Each number is 128 + 32 x the weight over its row's rms, rounded and kept within 0 to 255. Layers, rows and columns count from 0. Numbers have three digits each. The size before them is the row's rms in percent of the matrix's.

# down: layer 5 MLP down (transposed), 1536x384, rms 0.258, rows 673-703, columns 64-127
# gate: layer 5 MLP gate, 1536x384, rms 0.254, rows 674-704, columns 64-127
# up: layer 5 MLP up, 1536x384, rms 0.268, rows 674-704, columns 64-127
down673 103:125114158108095173149105148124132133108145128133190145160041067085171084111118125065136143163157159090087146132101157114108099116121135192118149124130167140094051100147134114133161180179134107
gate674 096:105122101073118146082155128109119132094104130137130079135156091141109180118082149076176127116081118118082122141133122146117120141202107105131138108128107087164080130131110120179131139102129145
up674 098:145194122177078165118137129118074165149128161119115221165160137101121103121129105162123140162118126111126173135145163103131160164131138102099121134098098099143127097132164147129137127114133133
down674 102:146144150161139144153137139136031136140092072098110112101116119099143119203189118162111120117190161114069113123161087128112093104127139149137111126127099111113123131078087181099074093084117133
gate675 103:141137178124082076126140135123144165213157124103162175143136131149087169107157158188128079158169090068107117135130123171114128122108101142108152110151129142114152111098068153152170092075152071
up675 100:150100127147152151134119116175117110129123079168120083167112202147131116135131128174142127137120146045151140185145103084049188161134126181146081120096168135112132144118151068139142088134157143
down675 101:127152099061164134132081089136192123115141045124127088116111186162090146157104120143102167234179167091127130110201138122109169093117153099143102115196127145105154135116081168115158153119115157
gate676 097:078144087105111099077119165163100092110104133186159184167104100104167114162182107127131118116144171128170070215110160092162121092151113153108149093147075100145092109136132162127128080111173168
up676 097:126107108116122164124092151164131134111165166133132111170108150128164041223158123212128136126091132088144121151138176116130201099144107069126116150187096137143099158162116112081093166157138153
down676 098:202148123104110109124131141124111096102083078115146149132164167144177148188120164124150148115128110187131107173169100122159123139139145093167114112150199063132131114094099149144152118098121153
gate677 104:162056115150154134122172118097072124079120158062075181093103185090074149073139177152111185140131221119141168141162118068129167102103130093145093143152103128134088155153137098132113085107141085
up677 106:126082150175198097087113159123112096131127146183106136117097099137118180149153072119114149175151159157161106119140184107147089110104142091094151095153219047161085134164122100148099126124123083
down677 105:124079123059180157159141050063103138121083169113156131172104123140068099102125173131111147116079173151124137171132093136095172181203201186125092151148152159130110108214127063125117151149087126
gate678 100:125088090082124108132063086181070114075133121143129103122143094082126101092118092206154089139137181131152165112107082148169162126112175090142127082145077165132105148141145069114151121129110089
up678 101:119097106112120140105108124119157205170132105117140100065135119052114110168113152197146148114151160098076102073076106135146170055104137136144144188132080173147138171168106130116101101065089133
down678 103:090120147092123136206118176118104099144115119149117187107138151172104111162094151114136112098109157088133135130110115107127143138141082177123113123105073140144129138113170086061149147132055078
gate679 103:131173116095163147129159124144156152123144104133119132069149105153118200183153165164088144187077112118156078164188145132103146154096177162089181168129109107121164128161090117154166197081060177
up679 104:115102102127101120110107145099120130126122087141154162106114184093101075135097091104123137122106056172131099138104171161126172146154099147174157154115132136120152146149115120130119190156147133
down679 103:124152077170162111146058092124172104107084155137105083136148175081159144166159126111126072089085110142148081115181074110065189106167122098092156165105118154132174163118145095150191204119088099
gate680 100:106198158108113150127090088131100136126138178130126145187119165149017170140130144125167055154129147152149108100119122122127062137122119160135101076077135170174061179128131145137111101079170115
up680 100:123131164176162140151132223077112155058110101130156052109112088146109125084149162151099117206178180063133142028112107101137129139161174161115072161089168128190151140115071146098193117140146124
down680 098:116121164098226171090173121131120170106053166079117120165062117190077111163107125132142112096101067128126125108123165103147168094098149111179116135132117172179154117161080153146124138176103051
gate681 103:122154184152119128097089101170114100086112138120100106140080141070208146084113109112155172076105095146065135143114176168134103146099130135180157124089127135116132173166118156189195090135112160
up681 110:139155129146132151139104137073124147085139186129156102140136052137148141119091193140193137154134114105103164182116123089150102053140074185105143112143082145161086091126119112076148111151163133
down681 091:095175109151141146115093214184129172133154153165088066170121074086149155112106158149129128127114113122107140141096124142185149126107104151135159144081102145167110063088148144136122090061163070
gate682 101:197113135189150171072061125144150096124099147213192152119129149116123125190096121115103141101109144100124141119132079147147134142154146125127130102091126116131141109041156126162150101132074123
up682 098:128099081157113145089108131176155123108162115151120084105117109132040153134087135164184066154088078106093131129127110136114047090103105202138111101175154074100157127156119140155118145143139210
down682 098:124104110119167119137114163147104099101128165129154113131160133124055097072139108160121139102149089091099097200114116052073147121105091239097182187111070094173144146129133129103151122173132142
gate683 111:048117182150119096088174144090144127100086136129113119103131043142160105192164113114149112108101109116155166129204087157096169120088090122147098118137105160116102156163164102160101149151165097
up683 112:160209119154107130124058134149115150128159177144133116133145165194119172110116111089160123131159118163160092123109139109120050165129125071143126135128160107130169070118081107113139089115150143
down683 104:195162118166119128190124140104137097161104175078150105113111168155101104092083127092181151153195139131118154123084058089111060118131192124129138146123145093159128145123143094066085105128160151
gate684 101:123152146188121193105126169109167105196106150144160094049128143105178120154128123067152194132058146163096134150118197131091087122112153138156109123146080164100123140130138144160104097126158100
up684 104:161107098153162192141128132155088090097060108160098141062099081094146084150171132159125123159085110133102181170156100093156095130123159154105068135143174101189091097102162133105096150131101141
down684 101:226136153165121138027091130132207161124144152112140130164101105126126116101193112160147140165162087154141063089084133098170120153100082104150135122097127146091193088151140178156164173145128140
gate685 100:094156157149047193125108107125095159082134123145069082117142060183151154148076085148124127129113095116170143146103119093112102141153105039136128140099147079132116150123133159149119141124150220
up685 099:142209106118090116121056111162127101131132125132063099173129127123108123181135199107141120139121104076134184133172141141110161086151110131159168122073138097180172125200085160085147148148159147
down685 096:167109146116134128110068189151119186110073186153114107084175106149162129125094109120141134176096130080165118156091132077087171133067105106117131117174110103176171194108135080129150165199135168
gate686 101:155140129123161190109164144120114183095101130173172119171125105111136108153137124151106130172154138164124166097124107157099135144104062142124172133114098121170128131094096155147143080123100103
up686 101:129155152046114109134136113137139117175119082090102190081112088113096108128148108126161136154154114048081101122064087039175136131199211179142118165097130122093128143076073169187092170168118117
down686 110:120172171071118128156161153134062162126161091131124133082104076154164133159141125124138118086128090102042116106109196088128138111155139128164135080081128135175143114153125114103099069179205101
gate687 103:182178189171084136149128145132134102114177107124109145105102121117146094196078190110078169169122140113167148102138185086162136103119152161165148130155126124114143188081111143067103146128077088
up687 106:145136135118153108128157114089132096103133109144153150097138174149143096155096157073080145152082115126152124105131122118166187130104164204138210099155062152109138112085124252125118103134100132
down687 105:095182140142161177162139119146094112088136109137136092064196161111158148148136130146192133177077115116117098137157094068118174143125099125087121114144106103139153122131156167154151138112123105
gate688 096:149191093086086098119122151164144144160122177122093106100081126145158129140144097104141088128137162107162173119100110090129156133108159113128165068106090123058117151077098146195125097138136145
up688 093:173055166141106125163138072122118103106162085141165111130097138174127080126136109165080180101152152084134146139102084159176166095079114183080105148101106141125158115129161094090184168133116101
down688 098:074084156141139169128176210129129120159118121146117117132171137100133184176155090062109161191137072183099101155122102118117124149152130093101106135123116083189184131127132130155148141156165121
gate689 099:174069179109152128159175062114153087078128147152083156099117113071111160140108156143065125134145156138121129160208096135110155117139116145132133113084111091103024171178177111107146054112087136
up689 103:110201081097115135101148154118143141094179094109161091102122109151086147126110105080145131114154171123078119143140163181175105128124126114132078118107156176144147100096173099130089169119154180
down689 100:168148072128117170097150162168142149103166064085153134103135126083159134183142140092131180116129122098081127161140092159102152156160188173136122105140128132146127118080128156097165177109142099
gate690 096:105075132148174160117159114116121109110073120108200187124150107107130131126172181142142096134120107149134163147141085069153141165136118152112149175108097110121076134112124092148118193187105106
up690 094:100190127150129141149140073094150111149082105149075185102160164160115112082103162167092142134129200167108151152168109117112146140144134091113149213176111140108089118095149090103101209137176169
down690 099:118171138113133112122124115132129186154176151083028119170133139174100152124155149132073196146162143147139123193104140124070180151036060088127140171137152136144160117107102121120143109080105106
gate691 105:153144154124086110124167147154165155117130128148147137132071178096119172118157102152079134103182055134142094073105074112131175181091101148145168104154110165124109130114141163156138174168077132
up691 104:116113108153145104104186131114141104113102135110196181094129188137163058057156102103119139104179171093070147093112172119133200114148153076099103139065081133143152141170101137158135147092120125
down691 101:102115139145115068078070101120126151148101111091125121087132134154203116120156115133124108190120082080132117177142171068143097103096147092100139142152074116211126144154151100161114128120137060
gate692 108:174138090151157232120131135187115148216189088115149118194134048116119100142127156127127154125048110171152147133139103105104118125139067107124202166130121110183196077104120151166139098130131095
up692 108:130091049126147047110107093171150151108157093167108133154092121119109152101133195179077161125138155126159131101099157094114189142114102097082098115075140072114125146148084102154080121139206112
down692 106:107098147166187057169200140114108151145068124117108085139061132179157083095055170122126088105119093125141066145136129132171112148157096166105113110134127096125116095136125116162090111073127137
gate693 105:147150147131048116159148161087141093154177104126189130064113143090163150151138124140082117110117133105120106109143112113123149138084198093186123186146121164141163108148149118067138112178090153
up693 101:094126138150112098150151131139158068143079104131138133186158111105129164088074211060134131153117152134125154152090096108113157155126144102115103161128093116128134069101118124092103127156180104
down693 104:127209149087099126134125102120166158138128122113150125152109068124096123151111139150096103096144176165128197151122126104124167109124162143101140132175074156124113108145199078199124143117090118
gate694 096:156142113099093060100128108106119182166168094169151107115148114148107141104142131120140130068111142101136159173098064132157108100097116177148099149135137075159148133151124159090148137166130146
up694 097:146129112113132112211140068093169130135180123124211160150080138140124206192148109141104126160125136171117179162104091153215104118117185135098158103070160127123125117138158140081167083120154142
down694 096:055115066159114118122135115121122153126121138149125166123087120124140108094126150115155116181166130132142130186056176086179062127135178128092163096111118125115083122128123110168128091070130128
gate695 102:165125104139157110168097076094136082053166141164121163130112115164153143107162128097184110115175176045130136155143101147143139186091150177147099150075119098124123134112151118119191161134145081
up695 101:101117112137125084125080158160169148162133143109125095161115090146165152122108174167115116147160145131083137092107131115185101132180143123154112169122147146163078124167182093118135121171108089
down695 099:127108127146135087116126088129090168123105129134144085145145106114087136174099125165152128082115133151129098147184098112075125135156101158106139155067167169173172165165079191163064077032130121
gate696 102:137118101071105107130126167160120110158161107158124123128116122090123117175124121129096188110147155167091093117132137127126122092123132131056124123138075164144144099091131161136103180151089142
up696 099:095150143076146133135103151181152130171167146169153148129171136143185097070143131138097193144088191137099128178162162115144138127083120161092126140130158159159137134148131145143088150121124148
down696 103:072063099139108130147096114183099130114100166158164156117180119157158189137141163107176174090140139110061119199139115068105137146140161166130184123061185147185046121142164170165186114186079124
gate697 091:113081128109122131120112149098099125138144198120120079200166096183114114126146084153105147120142071071136162156147125141134124059138113167096133130093135176154135062107106166101107109123118110
up697 095:113116129160088128160115180156102141104191172068125166139149103109133058188155172141170197066133116089137179140159109085127134154157125166102182140106135071136159155102144138188091073098127136
down697 092:148115172128083100138144121159092154097129118096168172122112100139104146159049139099071114117156155065194138169078130139152109126177160140129145096116154110243092087147083161115140095078145152
gate698 098:126124152110131142143158085169093142066152105126121150112085037110148105171152115119066107140175134116049088134128048179117090118105099125153127171113165112116084076077108142090142131161179105
up698 102:075139122168163104106123118080153088117105156095119147121090175140184199152129131089103143133087165166205193122152130102094056148200147113201146061135135153133149166121112169157146121082124136
down698 096:097118165129121137125164134108166119148094177130185185172166128117126067109118161075106154145095141169145147126131148158137127120077183173165093058128161165085099076139154094165084205127119071
gate699 104:147185132096066168093097180133095098190118127159120118134115143127101129189146143140148161114179139206164064168139133153151118046138134086113103138165076062146099123137120110134089102126041113
up699 105:154139144184092175156159113170150134165057164100060125153168117091119116157164198161169101093162160102095120131164189156099113103170163110111130140160113018161153157131138122111136116169145126
down699 103:120112142162096075110108142109163184122120202111084080188113144169095097159124156143138085093095132132108158112185175097202140136245195132135137147162079125167092129137196093132026196118162075
gate700 101:122106126094144052117140205105133129101122089144137173030086181117073151151155115119106125181133143153068115153125100156137171124068088089103169167158137146136130143114176114143104148127112126
up700 104:118150200132161153107076124115089134124129152102111122134133111211157117138152167201121173115107086107128164170169095130193124173118139100147096119093117097146138151113106128131187116151125138
down700 103:140158183080116153126116120106124078136111148116109117136147114119172106150163114151137124140103112141181126128112098121144136137100136160141079108085166155136146236116162133185141162103157117
gate701 097:197117141130119101156166134143126131138089148103111130137200119113145197107137187099096141170096152137098150176151138160211146093138128147076088131099157155104127097125154132220092068146161163
up701 101:074177116120106122119127179129129128137145130180157086107097135138130104141134161199119179099133109161131087055124141090160128174098111122134127137163133160132108158137113096142161101121128154
down701 096:197167125136140126135128128121095132185091118127141068104179176131126156157117089114099099112146075171107118096125120168136132104192163052136163092149068172175147179151118118110142180128120074
gate702 097:131102127149099149052096192118197153056151110108113187126117145091100133143187109141192094131112147148134115130127157108091153177125140134105124136096145069088107111111141171134168047162176083
up702 099:163134148131164162106103097159108174148103175179088161139131126174186139097091175106151123146167119153066103113105122133166135064162095107106129160065132117105120080137141115078135174113126164
down702 100:151133142153085165155110130087153169132112113124099166133053148132152098090107118140087083199176119119108127060036118135156081111100183133102102141137122175135057135129115104113137115143154134
gate703 098:152111173120046185155197128103203166151110122125187120117083135146063110057150185131112142105126060076143116114131087224161116115165100114093180097139106111131087142142119140127123163136127153
up703 109:167157156182126065134145100146125070109184159107165104090101118232124112178145145147115072160069158149116194155146038120184186043096133078103136100119122139154096114094096087077145151134151140
down703 101:130127141078164092146093104148145115142163123101117137102139107165119109174152120150133103088079082140187164123100152203103108134161143132078136122141155163149089060136048137113127122070183087
gate704 100:128108142142090170078112126202150169119174144151071153131137101121088165146110087091115121138152163128116155137163156129135124157123143089136111132124065146116068130136134139063088178129159086
up704 100:065119130126123140115098134152120161142102150147120073152101114149129192076133103072125135124144125137177172096173064082099178136105079149145105067103153160117143137159187128110168087131126143